config.toml
n_layer = 10
d_model = 224
n_head = 4
n_kv_head = 1
head_dim = 64
d_mlp = 896
vocab_size = 4096
activation = "xielu"
norm = "rmsnorm"
norm_place = "pre"
norm_eps = 1e-06
positions = "rope"
rope_base = 129000.0
rope_fraction = 1.0
qk_norm = false
attn_scale = 0.125
bias = "none"
tie_embeddings = "early"
parallel_block = false
extras = ["value embeddings"]
init = "uniform"
init_std_qkv = 0.0334
init_std_o = 0.0334
init_std_up = 0.0334
init_std_down = 0.0334
optimizer = "adamw"
lr = 0.00209
lr_mult_up = 1.09
beta1 = 0.9
beta2 = 0.95
lr_head = 0.00983
grad_clip = 1.0
warmup_steps = 445
schedule = "cos"
final_lr_fraction = 0.03
batch_tokens = 65536
seq_len = 512
doc_mask = true
train_tokens = 422400000
steps = 6446
dataset = "wikipedia_en"
Each number is 50 + 15 x the weight over its row's rms, rounded and kept within 0 to 99. Layers, rows and columns count from 0. The size before them is the row's rms in percent of the matrix's.

# down: layer 7 MLP down (transposed), 896x224, rms 0.093, rows 887-895, columns 112-167
# up: layer 7 MLP up, 896x224, rms 0.101, rows 888-895, columns 112-167
down887 089:36 75 56 43 56 60 39 65 00 38 23 47 60 43 39 52 41 53 45 59 27 71 54 22 31 56 53 37 63 57 47 35 54 63 49 53 76 26 54 54 57 57 69 59 34 85 75 65 75 60 43 26 59 49 54 63
up888 109:26 68 37 34 39 53 64 49 72 53 49 53 51 70 47 80 61 52 59 46 57 58 40 59 45 52 31 24 39 67 45 83 54 56 54 46 72 42 59 48 63 34 55 41 60 54 57 75 65 48 59 41 30 61 53 90
down888 092:69 78 56 55 62 85 46 66 19 45 58 56 46 26 57 79 55 34 44 56 26 31 32 67 44 65 33 86 30 34 34 36 64 65 65 53 53 71 38 63 42 56 49 53 73 53 58 15 45 48 55 73 43 34 50 47
up889 088:49 79 48 42 51 64 56 39 67 43 37 24 69 67 49 41 39 75 50 39 17 62 54 19 42 55 44 53 39 52 48 76 59 46 55 52 59 53 50 59 59 39 24 35 43 29 36 54 44 30 52 34 39 57 59 37
down889 097:63 30 30 80 39 69 72 38 38 42 52 34 72 76 33 51 65 23 42 45 64 53 53 44 47 75 43 72 29 65 42 57 60 39 84 26 37 55 35 69 38 44 61 32 42 41 76 44 36 41 78 55 54 36 47 36
up890 102:63 50 56 71 52 43 52 34 56 30 58 51 45 63 49 61 56 50 30 66 37 46 45 46 48 28 46 53 49 39 74 41 43 52 41 30 42 73 56 61 60 24 56 57 24 52 00 75 55 20 58 37 58 33 52 75
down890 102:44 26 27 36 57 60 58 55 90 76 85 73 28 33 71 58 45 61 64 56 63 41 43 55 54 64 37 49 44 33 61 40 41 24 46 39 39 40 23 31 54 68 54 67 28 42 59 49 23 79 46 51 55 55 36 38
up891 081:32 40 63 22 72 70 55 68 68 53 43 48 57 27 62 63 45 75 61 53 21 40 31 70 47 34 50 27 26 33 56 54 54 47 32 61 53 57 72 69 66 75 36 34 72 48 68 38 67 74 33 91 52 55 13 82
down891 087:75 59 28 63 48 27 76 54 00 69 51 63 83 74 56 56 34 37 62 53 67 38 68 62 17 53 30 75 64 37 53 30 30 55 59 57 48 58 66 34 37 30 71 38 40 40 58 51 58 31 42 34 36 98 62 44
up892 108:76 44 43 68 64 53 54 47 48 68 45 42 55 77 54 44 35 39 39 65 78 11 52 65 25 37 47 41 51 43 81 68 69 41 47 60 50 59 82 59 47 58 43 36 47 68 47 53 68 58 50 37 48 72 11 42
down892 108:70 58 36 53 45 72 30 65 61 50 39 56 40 64 39 69 41 35 33 33 93 33 48 72 33 49 66 49 46 43 38 41 78 41 40 52 51 48 53 67 81 49 50 59 31 60 57 40 48 46 45 35 44 56 55 65
up893 101:76 46 45 51 62 18 64 57 59 44 67 38 41 47 42 68 67 48 52 60 33 45 24 74 68 52 51 63 49 71 51 60 21 41 38 24 47 78 67 65 53 83 48 26 81 48 66 42 52 56 52 77 37 66 61 52
down893 095:52 37 51 52 50 54 40 48 41 44 32 53 43 49 39 55 44 52 45 63 59 31 30 09 33 48 61 35 53 28 47 38 90 57 65 71 45 34 44 64 56 37 38 53 33 67 41 52 48 43 46 36 54 23 61 54
up894 108:59 54 32 30 43 67 26 51 58 55 38 25 54 54 64 44 61 54 44 45 81 47 54 47 63 28 40 55 67 36 77 94 53 29 41 40 60 41 63 86 69 71 11 50 54 36 67 19 60 52 59 42 32 78 54 32
down894 107:62 27 30 54 46 71 32 63 79 77 24 45 53 39 52 44 69 80 51 15 76 61 57 40 65 60 40 64 59 24 37 76 33 15 33 33 79 57 57 46 54 52 73 58 36 64 38 44 62 51 43 51 42 35 61 33
up895 105:72 62 24 61 16 74 43 66 63 32 15 21 65 69 62 55 75 64 59 43 33 52 44 58 38 51 35 65 57 35 72 56 34 38 64 56 30 36 53 59 65 46 39 67 45 31 43 20 48 25 63 56 31 45 65 21
down895 100:42 57 55 29 38 29 32 46 65 50 39 59 53 57 53 40 61 62 84 40 49 71 45 25 52 39 36 42 44 46 47 41 52 32 49 49 52 51 60 49 55 49 74 57 66 36 32 54 20 60 41 51 42 51 54 47